{"d_model": 512, "positions": "rope", "attn_scale": 0.125, "lr": 0.00798, "train_tokens": 405400000, "steps": 6415}
Each number is 128 + 32 x the weight over its row's rms, rounded and kept within 0 to 255. Layers, rows and columns count from 0. Numbers have three digits each. The size before them is the row's rms in percent of the matrix's.

# layer 3 attention value, 512x512, rms 0.123, rows 240-282, columns 192-255
110:175158136127155114178095116118165101082148150162108146076138134158099129201106142160118078089149094144120137078119141142104112148104131112120136133143100122089168129114178085111110149101124104
110:172150140121101110160139114114125155171054137189143122121085117161137133168089158082111148157095093104139085148165085218092117169071095127156101073042183096128124100154167110106071137144095070
108:189103124151104162121166145116081091054102108138157084142084121124065079106138169162161105088140139121083158090129127138159159162190159154113175116130140164147137068073140144143089096100144138
113:133127153106086142116057148107149076138151130133140132145156104147106099070115162162209173172117136147139145113110118072053123116058166121125137065140129172132153131158159106102049122121106103
111:155178119193114155148140071152139114127101156130106190084131107095122112131120154137101114143129128074196112135151141092080115144164090113102201116148175155128076179123132116184110083176089125
110:151066171135102105172147192091125116155184188068101117164090112112133107102067148187166134136090143157159130124169130083129152074122090093107093080089100100125121165145162141121163148184088091
113:177148163163127156109102129093130156129087159117095134094118174135139177159094131124092159123165140198181129120135178060158098152185068097146100154076126143082093152137115077128176141116110214
111:163109140153112115089127123129112185112113104133166105170127043133181154129164099113177148188101190155133128200113134149050100132090169132131122125131132123133136142178154196152155101116138143
111:158192137086129131176152111133103166154165110194140083107126148174181068121100090118113164137112119097174121057111149110184180146154147164131107174094105128207140180077125171147126111178053144
109:084120107134160157150127118113138097137123112064101147115110108127078056157127116153137129140137071182096094183100179190139076063123127107076125152135139147118153150100150074133159151155135107
111:146108036117111104242097089132106162195146162109157139104111109124122061215077109105118104153125077100095123136128167141156112149183140120147117164157144152132161145119180132160118131097123160
110:144142125126102132124130112089120113114168142105214164114095088111087110112130126144080088109170118143120150067119035092125144162148143142062104119123156084136132160125144159124092176144096172
112:138115145139172188117145163133113116151128095165106135102125191133104110206149108055187134113095144165051055112061093153086151133081124117141163142114151160078083131157151153180160154102073110
112:122078131086192074190120096115091147119068111095170039189202177169166096102131086096120105113159144096115095196135141055126093190081139114134125138115129106136140101172080108131177089097120117
110:130129169102110175166115137149133153107158170151118167133131149204168135109151174131147057135194177082140168132111140068165180119155149149115142038129094119111118123151116124142118139083122128
106:102176110145138112172106155127206152080118162089140074114092079060175114146099126185106096104109123091089064062100124067128096124072169169081168156093154099135134121036130110140132119109120126
099:125171133125157117122127136158135128111126149118123177130146116123103119073091121125083112024083114185123129153133141098161145141124092060208113104066176129062123050106107120142129091102124156
101:139142130099133140160113101045117198109174157089193136141126155155092133158183076174081122104130165129167186153190163098168131141144167107092095142108108116079084107136108080109126203099128187
096:097113067178144104116145083160042122170205103129165150151099082122129127101189154116167107168105180127177145076119141124111148091101167129122120237134105117132114101120107167157159179130185162
097:121101100159142171123155093160100125120085109085136086108145123172087151090119182136120075192119179169118157146162141108138119095160105148085130110111132159126111096178097100146122057121123073
099:133156101100169140128092077119130146142114109160138105111067056120117077136090163134166111102098151151166101077122057125154157100123157072089132154092139188046075124132133133101101097105129147
092:119127141158095141151133129130197121083088151116101144138114133139117185191156126100163109123149140149054123120148123077127108180102132099138159111122099124128166088161074175173051126143083127
098:130158157100056134126104135092079133162120144146091086134106160085114153112067120066116103136148085144102110126165070158100162151089146111097142161086168169122137141090132070092139121100108116
099:140100201135107145099152111109140120116101113139134163133113113169120158119140110072143157138158161156188199126154142131135131161172097102087139171117100131141153102132127078129149132130060132
096:135137150095100140120051236147166085082224159136202179085134085085150148097133137131101167177108115139093093183156123136125151155129162143110084151085127179097153106105101109100187120170049120
094:120114161087175170123186143123143163050090161190148133145070206127115134144072115114115140158131120084130126195132062171147199125143123128096094128140138157083156126117129162110141110118111132
097:123155103108096179110142079108110085113133086145179153119152124169184122113149128137100136140214171091173165149168193079182134120086095098119102140128081082129133129176119165126149173132110141
094:130143118127125064098182115118171144090196099108121127125089161117139101109106099136137085099100074101130191150152101085147123088128152123117147181120149135107097079112229159152150185149188119
098:166071134161089134108168158141195115131146167163132178081130109170190056132139142162087110089098107189101120117175149103150072163103068107141095109158116191151103150141144063100129179185113144
095:147112128187092119126101231088083083124078139153082103130109085092118176124137167181161074101122083152144143162108128121104120104106129154140124116126081135113141071110104076106197051106074158
098:123127172176126085093142121145171144112066145126101083108089131128097087136178158133110110109093169123159107152112171126117104150173181136176099117112156182114097127114098094141131140133135131
093:146105125119121090126126150175118170142123146161134141122134119123135120145131111180130113184137131125153174135168160081097089156066065119154154127111135125124120084114125092135133122167131073
100:179112090096204140133148108164194136087114108094134084081103093159154162123176171147138155174087190160124138148113124113187127136129118102077152101102124146133131144134097096177073137146126135
097:121062160077043136153142080120064131113096117163159145146124122071116231176130061082175121100145121172148144077107105121121096121078169119125157097134101143157118161143187144130100108084114108
102:119151180096194081131190124149107131116174144106132137111141087169122107161110152103090110144159137087115195118126153131121154123077144094118125137138106115185098101134092117130123106123120103
093:135129134183151106132127141187155171144160154131188095132169074134093111131175092123172106156154148158161128205078183089183102134134091126172134148084144114101107098164201088145150169132119126
095:122130132131165133150115149084069111145128106143075102177145086123127146147065096143164087086160147150084117082156110058124155135082146101094105120175138134098106155148150075064140111100127122
096:160125180085131072084156121106080146119141108112175129132152172092149101144107160099152122145141120085153127090175095137103088107094139109188096173126138087112132157073076166125129140058094109
095:137109103211117154122105111165188117127133132163126125097103153075145102105157128105167127075130201118116160179099080162138148069135190126188120118136085097124092078135185159147129100162142155
098:107117073171124116178144154102134111113087131087157126097103177102153113154182135072165112139134103085089096144169147127141115111121118132175173100143097113111134132112135099099095132130118131
105:160154097166091115120115151115122167208134127090126165152145120145204091150091120132158115175136078078153161092104094179157141108118107160096114149150157120138147067145174132106085111121047109
102:096103131089105166103114128144137155120128160156061180112142182133138118115125103135112139089184210147103148082107114147093118134078182089107110128074141047119177135063164097149066128097138120
101:136081097115086137087109140109140129121103088091124102110076153119134119134163092147145160123117093090119118148116130158132101143086087117112148181085123148172083127110111175153103087152150160
# layer 3 attention output (transposed), 512x512, rms 0.11, rows 240-282, columns 192-255
110:158148157118185106169135163172162136098108059152104133094161101137087155165140147172151070116170161169112146112127150158142111107082176124146157129171116154074163172113109113065112135113060143
112:179194101174097143134111127136137110096099123152130163103114129124133139141086113123128133129087130130141139095154120197108157097116135098107133121059151135109108108134111157175130139177120150
105:143095127102126173111101193121118161145099151093103146135062113095086138123152108184188090124131158123152084108148102154132151179155130101019145129144136127093103148097065208136103167154169140
110:150150138140068093122074133097097114144053173148190186167125105132121110054093144165139141098074115141086125118109118116080134096108170087121153075177120106123111151070160109089115135100083087
111:137104137198087121104096140133159160148132112171091192114075093106113111107169089103132121105083155129132050136127138107092102159099167161134131115141097119107140112169095095183081118127123108
108:131143109118095112093122122156159094137097159152086129150072067099167149086141087145184130144136154100115063104072109066121112154080132127177139059039113140121132107188187090142106126157095063
109:154111141081146125108094146128129125128121125113066089133114133108146117134143157161132130119151131181184139148127131099152146146117140128145161136110106162053156122126173083164152134105134137
111:142111126136128105177126138106153100127172134096165126154176100110128156158167123142138111173083168174152102193143159068118121099095114095171140118148202127184127135179107152162176093123141138
106:156155152099063156133139106109110142119112099128068081139090083127154147093108133132111147142123139115171123100152130114153183130188129117092131167069103078167168151129081144103129135199075182
110:099122136136173156162149106097167126117098126128126138115132107165084134130085125117161067160080160164126109187118179188124108100160211156115145147101170155122088204097185117142169180111092099
109:126174088157114147151138157140108140180131162135146117151141097051123099183095074146064119124126148106128151095132130146100062125151103108121080082151138159128137123100182128141149148109118120
107:083091153091100144165158111101115129135152157151133159098151109153073105112156148136057117102106164122181165112134151106088129146176088114129111109120109153136167153061109150141167097199144114
110:137048117150113142114121200072171118111164042117135133165147205197094078146208139076173096109112106120056135097146124120094134117075139115068083169094136107136139120197159132111140166149148143
109:123171108148185082176085127177114138119116105050111057090145133171177083135073142105127127060115106086139151162125170153143145140093131121140164110107141107151127175135121120155211138136138112
109:061160170113128123108109115097111194147102159174130175145111121128130141100144085175134103126122119064140102137093109128183169146137183170070134114177102123087088098197112057150178125125182086
106:111094147126094104127141142135182104127090163114107124098130093164167115124105161150106138128094134091109112107080165125064143197044112115092127119185137180173114142089163103118064166134151138
099:176178127057143093100239157145100158103094099163172179123112111114055144092105119125145076119129082135135142082132080153121154099053177161128118151123071120123179097101108115082135146104115129
101:092083103097096145173131062055148128106119146132159159158079093124116149156097182175081136137128179094190146157165108081102134116109117188166131161110188100107139097108187107147101202149174141
096:134141130113146177175057155097166096142146107122126188163156105082103151172128111148139139037085129154167122146071180124103146092100104092162139112141177170120123115159084143127141071131164151
098:142171111122173103187090110106118140106127155155106165117168139145133142152141145171089135120086185097145135119128149120102134199143088139120122147149176170125072084121187137083136178173100169
103:114145103098150113159132101174193123141114165154133107118110125136144131155101155124107173142081074087152121121145099134084118138121161095154072146182118127138124110095085093128114148115065149
096:108128120090159168133113095078151125124144123181143111165213116143093151094176142122138123123129187140071113095145072128114124138159183214111188087091151115115112146177085089167112147222139142
098:110111176141067119099077152208106117110115125087076114150104134148135108122185098125106147153152087083101111089109187103137086090113160178124193151123147157096069167154112153037099113097135148
097:044161139155128177112139149103140153076165118052151083147141096105200120121109168085141118200136119086128183132137131091165120171076135102123124152156176125157124158076122136117117145105162182
096:127062147082076188125072122128116112119127201073113094167136081087132166125142097134114081117151121165092157131115141109139066148129145113108061143128102133116111111092145136088122108144123120
098:116126105128130166160178177220131172122220137173107088092190162129096083089134187132124142127088062129127143111104075135087135120135137122147114110123118125153147137153111131158151108125109130
096:124148082156075164171184164078106137120149143173144150100132110183083159111132105142157137089151133171152144091143163104091082127047143131153082124127146152080160147151085136209150119117153157
091:098171114121102141147140065110206101124136163111091128080111102147073135127129149104114150146140164085122107129132154090147103173124120135153137091123112091139168113135093155146117142183177115
099:175182160113160205156089175074145150096150121118177157070163082146127181150129112088124093105092110121111107173180116160135088121129107102134080187115124118129122145160126166148135133143141154
097:103120183156202158120210091129125117164091135134153037091111155083154148134175121195149119133143121117136129140115126159163140084096099134072124162129156121143122112122185180162136142138089124
102:129089130148098112196125160096133164128137105140109089098119171142104091140132145088142111115148123102088152117151126085158141138102150133127101140127103113102091066087077089139128115180109174
094:081154126150133155112158122122163142126127156124062119182103081099158116217104112130137136150153133113094130122078118160129116085122107141107054079144135151169146134141139154138138163141105146
104:162090152146142077172127078079061147169118103178155143094119101079099186155140122058136078090141136159182129150121180130184135136141168116143078129128194106148144121080135139118055170097122102
094:119103143129130143157071085167045113097105151068169064109152062134146158145185115138145104135105164115187107126148104187144097147158101155134181175162111142093103115149132125127110146083124122
103:089151169148134132111155146049085107146170125100108072175169092128098138134122168115104115124113092139086116064197087101081103167130152059171158149093147122131121118182133133141166132109118093
097:138110077142154139171142185162194134133182117205102105144129160106139172086142125089114137105114079187175111175162110127193094089126092141061105163155176122140174073171144102157154165122173157
096:154132124129085132137102142124095132121088146170091121151150148113078096154082102149165119161190081148121120049109080157136103115090129100098116097143159097125149098061142135157123135214116116
100:088095099109101111137150112117082117141120131073183116148071169164116126124054161104065101107182081114122094157112122100139125093111126114169073109076137080118100118089103131164144166099075096
097:156157083137160094116080133097151142130125104130109123129123180150131154148159132131208131137117119163079130165120156156106086152172114113149065147144066172131152089139134078119151109156133158
100:114173163140129070134137157098134147111155097146166150117101121145147059130156189111134091118181128141138128160119100121125132143102170177100173114124137126085126158090134047123169108140086154
102:133100101110146084166194129186165098097190147107127166161108147158151175096077131143159137171128157135079091082040076136156150108147201112160126143115115153166106126075130078159079159126138084
103:109085139130145157135080169136130155092122093036139135188086174179125129119138073109168148132140108126132122157054142141116146136125162059122149140069120145150106146111150121145159131149138126
101:109147191101154146137087139135098141126104116182117069112077130110168098123143126084164133145074179075108110165121150132117167092105100119126162167138168125113118107065182139162103103149078068
# layer 3 attention query, 512x512, rms 0.0973, rows 256-319, columns 192-255
093:057145144097170135092111123197146131084117089184099161117089122092120144154111164108124125151101204107124130155084125125089074077151108101064129144142130184081114106105116100050119072187148147
083:182151155085146155119134184150174137208119120112095115162121104126150116133165177151086128160103139134150169194101181119078125082172111145141102146164027154151141098109117125154152175117132079
086:107176154126151193091126126194154118062165134105088159121127139178121172114162098136128062132181149104081157128101188087126145134115191133147122113066202119085123113126108087080179121164160105
086:168091199148105160158115122116118164148160124095145168189118129094133150112151095140123135180120102114180115144110146175189127086140091147095119122141105117145102101123127171101122134086125095
082:140105151070134140133142164188083165119121119140145078097136155156091090064144120178107168150180148129135156129131108113150112091113116148090123112155095092141136147099161113170069127070087138
082:104087052133125111100133077164129096105098174113147184130102156156108129168197120141179088128144161156098102082192149134142103095168093113035154074098103192117146183152081180098137123150177153
084:103097162056149134101109163115067142162147147159105119101129099130083162057134089128164153141147129071164115150138154138132142158131143091123141151069172125126078096165121066112153083105141150
085:102125154083199140150133166147121220122155164115107075135142117136100162171117162114125131130119122126193113136065174138117104160148163186075111154138122108101147125102122101132091160101106122
081:136072080145143130134153105098148143169158070141175135136108136078213181156173151170131068106128137137096130077132091093125124085145158136124086101117101114096127133088201173132105141145151093
084:109123139134176054129166125177170079049160155114100145152174139131121163085105199100147099177145146128207085095101131076132166089128144068168137111057154144109116109156055156122133144164125144
089:137151154125120113156141112124084074156144140126181110117117169074089122162090149089075100098096140123170092118100072174108111127122181103130188144109145098141107181142135169154161143101120136
093:140120154105110185179134093095157125102069117123112078112104115123080150126119164153177139121161148170146132090063165098095182134054103065196169155137150152156108145140071168130145117146129110
083:106127178159146129164118122175128125201117111105136125145153079164207156183205075165092099111141146180096169166145118104065131092119166156134093105169186137102124171140148148133104171106101106
083:091112113170112116103150095105135070113134162140106124169178122132116089107167147084096108155142116152131137094098066169108141148141094132162100108110109201111084137076101129125140130102137118
094:154114098183121188087113063112116082166119099090139110114131159094109116157065113146155086099135118143124123120163162142176151123136169103146076141133115171127131119093141123114124121152165145
092:102091165086144161151102102103139098153114176121189137154137152153139176096096140157158096124082139130147148159134136128144061172170101145174103150112114085104164113150120087131133106156122148
093:075151086115148175131108127111087181056145131147101075106092114135101165104173101140093054157137190140114154142126083149170121115141142099117154135147117135138157151129118170106061122151096097
091:163140123125083143092125143160163124089094140133107143187086110130108088067119113135175182091127093170175096143121163170144188148155067082102139111133101147167176103157051159151128117133088142
088:120132088107121177103099094087094113102076090122111079069147145135140125122144112106118199140154128114095153196117156171119149160181124130129089121152128168113171118120160077133172156120138160
092:107098115169189089130121114070079094160129196194134120184154086151131070100109071100115082071078125113172127064130100078163105146114191157179164138138124139125169144202157203161093053161131072
097:161091116118125135103099171137136161102134122075106165097076176088172154089119147150102132173163099105130152147108115139126102134115062110140099089119173166132140062131091093161183202128131180
086:132126167113203121121134155089135126154058179119139117139081090107119106138096135110131187099109078128149076181129200139082085102116141084115135217215113110152118167090087095125150188086151183
097:121101141096160084075098146109104098118139140126180082072092095137145119153117170131080086076092125165123119071149168112159158146077132098114090122137164094128104177126073127095192181112118074
105:183135148147103124135089146162118156127157122164076120234099095157156184132062149136127134107120153112137096159128123130125073162182056124124126131127103166123103049093113100106164118155140103
099:115105091141145127162073096135138156167122131105149112129174048098165097161112159106094100121116121100158169120110131163146150110107102143085150113162161121084140092145164154066136147084180078
097:140104132103180104175148085175138138119133097151124154172172109105133113130128141101146089082153190182136117099103138123135091093144138081140095138098106145146143102148159123147152169085100115
096:157077152107111137110139144113157181161114054114129141091117054152109136089167089129132197102118129169126131154152125086100096091114106135133178099125138118131113123163120090101092171160059136
097:073106116107131124167171081106104113139092117095100128116159169151119098150172118076047119139119103124152116183139096121179086154122094020154158089093108170099205164151104111091123148173124112
091:132156136135120171087136134202191059117119154165130114134063106186108138139143070115146094082158116142151191174093145179141130143100065053113148160180141146118135122123103134192158104103107101
090:162117130158129161134087096167206117139091125148150091117114181037112096124190169072122126120138102055119175140125150176078114175115083072115173114169111138095104117116124143180116132160121118
096:160066141090105145093085125159066207087186119100102110158141146089070094170078100186117044105154161091088162147189127101156131119150124129164158125176044135161093134119122107155131120171118129
098:078131132136111107136076128148132058169139142163122124118134123155074113091130110076143171097115109116133132141179096102103125132095149084165141123188146100136136099111058127133173214133114138
093:109103060101183145152125174132167233110160204038106183191087153109127124103126177131116168158095143114168108157174137087044149167159159137145085108140134158131105091105131120121122089113139062
097:101126072148145082140150131073089116116087149126149145108105100168157163114119110114123131150108168110103068108117132081108075095108135144158088165137111148207153158128093142071134138125199118
093:114101095110136082054138101084127147178170146122136169082155115112179125157154195103160099124110132108145115111153113121165063165119160157136145098154089130140172139112143091093125137114120135
093:152080112136178129092135166166142148187037125111139107066180089129097107088121143108130123129118125093069067154113123075079128127122091129133180139067111101127145090166130136103102171130109106
090:101111083070131136120059127255117122165134078128133104115170143165089055134153085106127145168083142148166097140160151111133079106151113143139087130092102146087130145089176153144134088157144062
085:194122140187120187145115110144178150109106125131099052139099217043172158115109146165078179087119141124078085124048146078164137148104069107134113131139089130100130081126134149165173087182129129
097:130139137178058118131178100146135098165136144077148121093154096152109160134106138163074185177163152100104158096142146110084106159168089118103162137107081166135112120108128148132129131093131105
098:167138212117133105096141139067098120115103161079116099106100145126122115122137132091133130099117173127145079066182142119101158135069137168118140169097136130121135151051083124127115175122121116
097:155153119157154153097119170148057108115154185165161118159149152107141110190116128187166112096073174195181146199111070106142148133107109145139169124095127083097102151137153114122106091140141150
095:122103133151155164087115134190158177149144111108124101118154136119088164207153131132170143113152136161114191114147118102107130092140086115106179137115169168097076097105109128131120151168139141
089:129139102092098175103093146193100130115105065145143137216108107089129157070147135173112111107131105158123086134175166123117086132163118131139074134170162146137161112118123171194144114151158170
094:083102059134106155081174187163118129148100165190078104136139178100159153079106081177172139170144108093151165141120158122092108174153070127196135166134122165144118158137145165133093135111094157
095:131123171116107142168190158104109176123140219089156136140134130113138160118140098127088137145140085079136158170154110089164123069125155107107142088106125129124133142098070141143118120097138169
098:146176126158121105114126170083139175164101173092135140186166084138163192130154138127094117143177165129137107138149096070174137186141134130120132147109156153151150113148129146095106141115097069
100:107128102137131116083185130095059146075115114101079154162089115152146147189168128063126152155152142131127152108163150174127117131082093134106106113092119124154145108152118095102193116121107165
094:110149179159172141086114115129113137093111125138105118174104072110074062100079125089089166127118173119122180113087196163082087116143075181084096112141174168145060095114132094148158096117161033
095:126079122079146142137172165122134146124095121073106101158110133165104140199074119152162137184173184145108053145111143141143194092094102133144108155203093108094147092131143142117122196144136107
093:102165108156201209133177126122168080162081171070137161124102120126112084127139189132172090140099205055123129143057168138088148134066142139132084138123121160081097085141108094149130091138147161
099:144140200138133155086114142136148154138155119098137165116087096157130162097124074149143140076129090107109143224138135110152113153165092126136074087151108129136143139141144124120138125144079117
097:093149163148134073118090101168113070110125131083182096134106125135138162154159109137095183119133140092151114076056168187076182122138149080121089144080138113161091086133191122119162143132106104
097:140109179086149111115100133113156156168103127101140155138097205175084182069071097155114139110153041104125165087084148101142113130070114120113129156154145152164123059113177122112171105152134114
098:185077193098139085164080092166095133080145093077183132141113088092169141092111104085128138143128046120151129110128193110087105089112123164126090083082109144091098130105148105187113129117151096
093:108134104108153096116132129197100087132157094140132114165137170062136169156173093115130167124143083137097101140113120078097140108107170134142120113121215097128067117194150147154112118124156082
094:100117172175121106171121086248101093127153162136142146141134073104109082130152133126103090115129129103126116138140151188126158096163210083129157105162091134123127119155157099147122082095130089
096:150140110215110103153125127163109108096063097144160146170097116175109116155189125131138113102128127156150092156121122094086140115110111133150095138122096088145121143155121128226123182119181099
104:151167108049119117078090108168093124105136194117090116145142099078139088137120070135107111135157161172128172137140116080124115091127162129148087223186189166148178142137141118040105117175131109
093:137118152129098200152107087199113088140226114086114123141148167126156124101225084135120116095163137186108143113176168134148125099122136194098105104145137120145054137155143195092093161133152119
102:052120135108138185124124112172114109140113132146186138180103119173135146119137151165084185104155069146135143179094118128151054113122128190141118129091110107111112179161171162148083148159125137
100:142148163119146145150104128092163118127165138132138174173134107121063122174115079209160157167082115103172124126083070094117121119081158148123121116077049168111136075093165137124139147124114149
098:144112131094176123134111121191140114169090192099086137163147084194092137083148086098127125131141085117137097144123207126169157089106156162110122091121120177138113150148127126142111029113182121
098:096096106158106128153093084133170115136135079169136135153181115095087101146159117145138096150095103092116112107166139079104097091126119116142133204117070105066176084090118157114128108089078155
097:122148146191122174157128113156093165152170123122123140150149162152098169085173092159134070149139106145181085163141140169128122181092097089095163122046115122046100116104069118142188151144163137
# layer 3 attention key, 512x512, rms 0.0986, rows 256-319, columns 192-255
078:148126053146113105166157119131134098139121091102147098105130142158149121125085116136181131092158155120089107115087133142128161185139141085190027110140100121139113165096105132130152185132128157
080:067082161147132156169149135150111121142120110103137116110110144106153128147096133134125132117168137088145111186131139142148152151083092141144142170122139093100128107132131100116125120092118127
083:167122109080154088135140155142136124156151140182113146074115133119146112084165123081127144166116167104130149115192154132102077145151087133099132140157067169157075147111165163097115093168116171
087:130124129069093071112095081191104130112133178158103136135118148151103119169191103087117077149175145112124126118154124129128157076147112178140115092088094071106141113117150122164154100159127136
081:092103137121101088081112113189154093167135085090160117134134161079083128126088132134113178154090112072134046140164106180157157099106086107111159132116100085085140119082113141148138121173109095
078:129164174103129123099062135084115109088060131144130075088160156101114128084078165090079162061105089105157059101153103128152134115101135130114142123088136096105153162118151092151147131086087138
086:112161135106089136180090158110162103148158077171118078113099098155140040098112119081125139141152178095120066143137148112126161139104141155134076149166110094184152159122149117155075144163081122
082:148092142169155155171136145135059209117180161163171046135123069105093130109144112137106109140194111068117105169095063072102070091129105087148110098128119121059127122113193102102111097126126154
085:094139156139112137151091118179138133141105112093188111096179120131106102095105089093050141139120114123148127164118169123104146117140126091174168115150166117136175098112122064151124121177116134
079:148139140094174088040148137138141140104112112132182192172132171153126110089102148143149103106107122133165123151197159161133180105164129107090107137160157081120076132109121103141179158151118143
092:128170163118109056114080109077143120155126098109120097097122146119145106152140126127152107172089129059086167052083095077105141135100113180119181164134117166094122106189167088194133119151163142
095:104176082134135125131111127158131103117143097144081088086152102116126109099175107113093159180155103096092140213112080150138064174184148132131053166143119100175117146141112138125173130097105123
090:130128160085174109066099089130174103144127094168116197128174172151093164106083198128152154167068072174137132077146130128121073125135165124122137142148127171150132128090097115128130191168132155
086:130074057106164141130126117111125050141129151158143098089075082104150120170156129128124158154121142155069114118145103180104160112115194175147082129099112133098076171133098061126115131178095064
099:156174144101156114129093152155165147159181144178120107124083120128062083102166089109111178123146136162139110127130135110046137143161107050079128065122148140181150099134171137178134099075110155
085:103122112082140135102200157196170143136111130152179063152183142157195184156186179141129194109153110101101122171101103143145164171138193161095141122133139089179099171191105104099147153150133146
088:147114172135084137115115155109136076152126125150134155102185070166090095147098121089114167151095149155153187130105185100126137170084144141113084109119109154076080148149127130183095126102130125
103:074086107073153098137186070093140114166167136172161155102066078120116128146145070136214126170131179096182150064150118105122106162121126089131115172154088143134103149133170122094074172134123162
097:137118140145152099116116196120155093110114145105117120161097129142116090138076141138114073158132135131204111166167128120129152123085099102118157130112129104148130044091164145118191098069107125
097:164116128142157170160106145078115082173156067143110073143131076110152111177143071154187021103119149112104114115171079129193162147138114151122097158131130104127162134141147168129175057117172152
099:194154167120180089181136165170113143078177115168159149152127107149094080132202144111177065052153147166095119213112140133114135133146126140086091129152127073169093149176142122101098165110054139
094:166092076177147158140079084099092105179139079107135122117139127081171155157156127204146082081161142097125170135128101118123108137140111131171128108173161132163117107156075133169098209099092151
096:093115143150151124126140063141075153148112081113186132111148189107112116114055147154129134176158115115162107129122068166117127109133141114167162111098151137116188095141160110155108136162176128
099:112117158128113179166165078105155047141109127101154099130135112139149121143083111160119077175152118105073143114124153187155143152173143151129128158164136105191157177150073135061115143144113115
104:156106090175115115163201175200107127122144104133100126145167125109144120081199145155142109102157143153119113163187107133119116165152160114162121105106182132197142109139040133131148181135143114
099:115102168143165127022130123086144156098183100148115146162153089181134128108107174097160143178132091111167165127168209162130146151155155178176141076159191111190180120041097096065107111106075121
098:109154113107169119102117118131111125120184118121109118160110214124128127138178130075101146129103094190144177109131085053191142141134142116106183122128072173192130139153198161162083101151162097
098:176115093090140161132068158202190098148143153122209117078130079100102094125141075101126190069113121090138129125118155109068104179148155173060110107127102149177127148145113186105110135113142105
090:253134104112091132068150141119113129125108189109083095114157137088164108041152161130106136124085106102109143139139177144098147071109177129148108123123095107139125127107130117129121163112074150
096:111141105141154151163097158130079135138131156163045119159156161125160131188136112105069083126118095103139115139119080135119106142092116145121134129128136158057123070122132119096128108110176119
093:131165124222134132140114099128199170141121088140163141125098215109099181158134173123105136108095088098131112108111082150058121115159100085131081150152130105119141178123103200116138076171113189
094:161110120135154132110121190176084130156161102143118156149176153148194140129151137121151128140189150107142188091092128158132146109175142128102145169100116181157143124159161111106148068131072129
091:110183163143097066082140131144124150127108169131121089096131108167093119144112077126119118104117154159147167157108075135167111138142121106117134124146136128155101145137125086146141174117138094
097:149192214140127145116137079179153144113125120145113150134150185130132141147156193138125069071137118102150117172091126146121160174118140098124139103172111097138104068113112102191177181123098103
097:142127141098132091144095163120154172119069113125102201145126147143112120141109119130148129137142116091101095220113105214099131061109063142120162071118146130165090121130139161149078175158182133
091:071124090094089091104036095063121118124173091106145076126091149119138145111195154094167111131088151141097144095144100087063145159116158153061130131160129157181139150115150134080140177133168140
097:149146132153126105136148107097088223164171142102163078162080084181120123138202061139162095129164120121114107120118116130123141114071136106102143118130098101090122104198145113116081105148098122
105:114081126130134122092118099058140167076105066093153115077123071161079194100061120152117125120125143123158096131195171136153124075127191139136095107120101132097145156138144100125139087144121101
094:076091166120164165116121129077121150073090121174135151139167188104130119105120116103112191099108152128123131183113204127159180127133185126125120159165168109130071154099050097152131148090127129
091:134141140098150090118088077105180134208153128164079141079167129122177115109143102177112131135166152071151152111133162170074095180140113092147154130151128166131168124176066105136181120122083125
092:137158178146122061138112131165098221102120096081114131117095168123181141076130137108163174150127150064156119139100153122111087207073084126148071147173117146134134112136123128126086194080130130
098:123054116151095142143128156145148125171056173122069155145083093133150133125174153131152129159166110175087042137113084103148122129104159136136067070140087136103100138175087122066146119104115137
091:127155101137106144177160119103168139149086202097102145159097130108121110165110155106182157159113085201086113117099103180203111122102126116103173145139063118181116162117108100081136095113073058
098:112173151171134118165131159140098203103189179144170159151122068090139067143151166109061110086136142157082178120155157065106167170074145129154129125090133071109059134141108166152091097107128125
092:124147144125148154073137132135106113181080128162143081054128167132153185126127128125108153124103180116149171081083176137120171156106152081183143065195133125116145113110106160094133116143132167
095:172102144059106164145114124175105147124151118148151105084066164043159109123101146138170182121106075141121137193160114110146092145137154108130084168138177082088125137111183054109113100106058178
096:142145143079145083143090092114114158104120146164143141110129146084123212103057131071136109144138141125122150133134100167131097106149137089100183159136161101131190074144093112151125125191079141
096:105118183108099174102172091133156103122177167153101176113189138150133118117124134095086139069118133117073101068193082168123098109111137083083105085104094178127141115096154195151068115082094129
096:110116143127124133033102146125163128185106101102134162141175178075128144139110111115149143192121141085158169102159109109141154192110136157147101117101118120154099133132117099081090114161147089
097:144152138149122113203087123156083163147131109148093137101151140116153116157119121065107112076132191139114099124172155096190119139122098163083117186162128107154109107172154046128200155126145095
097:138175113138121125098162113142141181181135149196106107117121074171070112167138116098107116127173147168104096094024156121139187119104129082132112082111142155122132072140105160178166133046139160
092:080097045154157130164154112111147172121089090127106123118120094180104059084139131162143072123150172107135136097168123136124141126143068163123125106142190156125094169127091108166134138138178110
089:165098095117088162135164112182142159093147097126122086134133119092134110203160073097075111145165143130154146167096108160169071102102129115116147104142114072131133141133111135094154115197102140
091:166124155117163169073129145142127144121169153149099166177099128125142106073084129139110141160133146044109136090090124132141162095147148127161092105146147067116128136130071150144169152149108135
096:130121139117126144095140163098109203127164135156125136134111109063140080112153106191102124086106075106111063148218082105136120134161105105153148085084130132127151165112150136174141105083113117
097:159156061080094161146130118126084124114145186088123165084101127135127157101094149165179125161102120157140092157133148117074047116125123098151155125097108090167096120163085138121125128101089185
094:137115131100177083093120143106117138145114166134108158130151080084141108098104121124140133106107196110140151126102077170146145089127118148128151109130131113177112170114086123128149180150133125
103:169160070104098149126107187125117136152150159096136175157133169193094112151127057132119143108143120114076154145094116127132097108097174074107228128105170115174091118161120121123054100136109142
092:103120197115170171147090155175100070073132086169057141117069138136185166116103100136121119135102048088212117133118125094174171116135111148122133161110118122143097116179190171128118079104167138
103:141164111134144132204136154135118059183149089169130121085155115163081070135108065082143180139128142140107166090156138142144168149077141118125101134145073177170107110122123134100117112118110115
097:151159043149158130126124120156100099166129122077144131059102146131139119123124125057119132112169139155035073147079132133113104128105098093108107148117210142155129118120142110139085140148138158
098:153087134112109163132189154112117143106118153093133153143094164148160172115159111160140114142190197101098088134128196114103145115122124148113093178115183121134132120120144134128140177156096134
095:166085133184130135087133170110115143101066156100065159201126116183093149113085174105132104162179142111146137118142123140121096146092121178120095060083174155133159109144108171113128165141125089
102:101124117155140162129135156131116099143134139168136181136140141097149092143170158114174074104079121146160182181121169146066145146133129108194116166171169119140160068151148158147113129118125077